{"head_dim": 64, "init_std_up": 0.0213, "train_tokens": 312500000}
Each number is 50 + 12 x the weight over its row's rms, rounded and kept within 0 to 99. Layers, rows and columns count from 0. The size before them is the row's rms in percent of the matrix's.

# up: layer 7 MLP up, 1024x256, rms 0.175, rows 930-940, columns 64-127
# down: layer 7 MLP down (transposed), 1024x256, rms 0.178, rows 930-939, columns 64-127
up930 110:50 41 41 69 71 48 50 24 45 50 50 55 60 56 36 51 76 32 37 28 47 44 54 51 50 49 39 45 39 47 45 33 63 37 65 67 40 44 37 65 66 43 59 49 46 58 50 43 24 30 50 50 35 65 59 44 29 67 53 50 57 51 55 65
down930 099:49 64 56 70 54 46 62 61 49 19 68 59 51 72 39 47 55 44 36 53 57 67 40 35 45 70 63 51 46 75 40 54 60 48 30 40 35 29 39 54 53 63 59 41 64 47 38 38 54 45 49 57 53 44 62 29 64 52 51 40 42 43 49 62
up931 103:56 43 66 60 58 76 43 63 62 51 47 40 50 48 64 53 44 34 35 64 31 49 34 42 36 57 62 30 65 48 57 61 39 55 78 45 27 50 53 55 28 63 65 55 74 76 44 55 51 56 48 58 43 61 46 43 30 56 21 41 60 69 51 46
down931 104:68 47 45 54 56 53 53 69 51 59 51 58 60 56 27 56 47 47 41 67 47 62 49 48 54 62 56 43 48 62 29 58 37 56 60 51 55 64 36 50 43 55 47 43 50 76 77 59 55 69 52 63 57 62 67 29 72 70 41 45 75 61 70 34
up932 100:51 68 63 37 35 48 67 50 43 53 45 59 53 35 47 32 45 35 44 63 46 45 41 37 41 42 37 44 33 35 45 19 62 43 38 46 26 45 48 57 58 29 46 41 46 42 26 67 71 48 62 50 49 35 30 68 33 48 61 55 49 40 59 69
down932 081:50 57 48 32 63 50 61 59 50 60 37 38 31 41 57 33 52 55 68 49 53 59 52 87 50 16 45 31 48 50 40 70 57 38 48 51 34 44 39 26 61 52 40 45 45 59 40 58 48 64 50 57 61 65 61 55 56 49 50 67 49 41 51 39
up933 112:59 31 43 50 59 48 46 49 50 49 47 43 34 49 50 46 47 46 55 35 38 52 42 74 38 41 89 44 47 29 46 62 40 50 41 66 36 53 50 53 41 32 68 61 44 50 60 48 46 45 49 68 35 61 59 29 42 65 68 67 77 58 65 45
down933 091:33 54 62 42 61 34 38 37 54 48 38 69 59 61 49 54 35 57 41 38 32 61 71 66 53 36 52 44 47 22 52 48 42 43 47 92 32 46 45 41 42 30 48 34 39 39 53 48 32 45 86 46 51 55 51 34 47 33 29 43 27 47 43 72
up934 096:72 58 52 34 44 53 72 33 44 43 49 48 38 49 48 55 53 55 57 46 49 51 29 42 54 64 72 63 40 37 70 50 46 40 31 51 39 56 48 49 38 60 52 41 60 43 48 43 65 68 58 52 49 42 49 47 29 59 66 36 60 71 48 65
down934 095:49 44 42 57 29 40 52 51 67 71 53 48 70 29 47 44 75 42 57 39 70 60 46 33 49 67 62 42 67 49 48 53 34 40 58 31 62 38 35 45 61 42 40 54 42 49 55 43 42 48 32 50 66 55 62 54 56 54 75 58 53 59 60 51
up935 092:31 50 56 60 56 48 68 41 64 52 47 40 70 63 61 46 68 34 54 37 33 59 37 42 38 66 50 39 62 29 43 58 40 69 51 59 39 50 43 63 61 57 69 57 69 68 39 64 75 52 44 33 57 29 50 51 58 62 22 38 59 52 36 60
down935 095:54 63 45 66 33 60 49 13 35 46 67 26 24 57 42 58 57 58 54 46 41 45 41 65 58 46 58 71 33 28 57 79 56 47 42 33 40 51 47 53 50 68 61 37 33 37 71 43 60 50 41 52 55 58 41 56 58 55 70 55 52 60 84 58
up936 106:58 63 36 33 59 38 54 49 50 55 62 41 67 36 50 53 32 39 23 56 56 57 64 40 56 23 61 53 64 48 51 76 44 31 52 49 42 52 50 69 59 51 56 63 27 53 78 40 60 76 73 51 54 63 32 62 54 47 39 62 32 37 52 65
down936 108:44 51 62 45 66 72 44 60 58 59 54 63 70 62 38 47 62 43 52 62 49 42 45 43 48 56 35 38 59 65 40 54 37 60 66 59 39 50 46 50 52 41 84 50 51 61 60 52 55 64 50 61 51 53 50 48 23 67 43 45 45 48 26 53
up937 101:41 42 69 55 54 49 54 53 37 40 41 41 25 56 33 53 61 65 49 30 34 72 28 39 53 36 52 36 38 46 35 37 27 52 53 67 59 36 57 47 35 41 38 19 44 33 49 57 50 51 40 36 57 50 51 55 56 44 55 51 47 64 56 59
down937 104:56 21 52 30 40 47 55 36 45 59 50 62 32 49 50 46 63 55 65 21 43 61 64 53 67 32 47 67 59 79 47 45 38 65 52 46 40 59 16 52 56 48 41 54 55 59 59 46 56 46 47 48 56 50 51 68 75 44 57 52 71 70 62 59
up938 092:60 47 46 55 62 48 67 63 15 59 42 51 37 15 45 62 53 44 58 44 51 48 29 54 45 33 48 51 70 36 36 42 60 62 40 40 57 46 72 54 70 52 74 47 54 57 51 46 40 55 43 43 23 66 34 56 47 37 52 30 46 38 27 43
down938 090:55 49 60 74 59 55 49 52 38 60 50 62 45 46 73 52 61 56 47 43 70 53 48 52 51 51 46 53 77 27 34 48 51 60 43 46 50 56 52 66 44 59 38 49 77 70 63 44 49 48 36 51 31 27 47 38 47 40 94 61 28 52 36 42
up939 096:47 70 53 40 59 75 42 39 43 38 32 63 62 76 30 28 56 66 63 48 57 45 48 63 23 58 52 35 34 45 56 59 53 53 21 45 38 50 71 43 55 64 59 46 60 54 44 42 77 54 55 48 57 74 44 53 53 58 48 49 68 38 41 63
down939 100:36 55 46 30 43 33 54 55 58 29 60 64 53 75 48 53 54 39 51 35 36 61 33 63 54 39 45 55 71 55 58 70 46 45 50 47 44 70 56 44 42 59 48 49 69 42 59 52 76 57 57 84 51 67 59 60 47 28 43 40 47 55 46 55
up940 106:53 40 39 49 29 63 56 45 59 52 49 48 68 73 45 53 77 47 61 42 54 44 47 58 44 73 54 50 45 43 58 59 34 72 55 54 39 44 50 31 59 74 37 39 53 40 46 35 55 65 77 52 51 42 43 48 71 67 37 48 58 59 51 45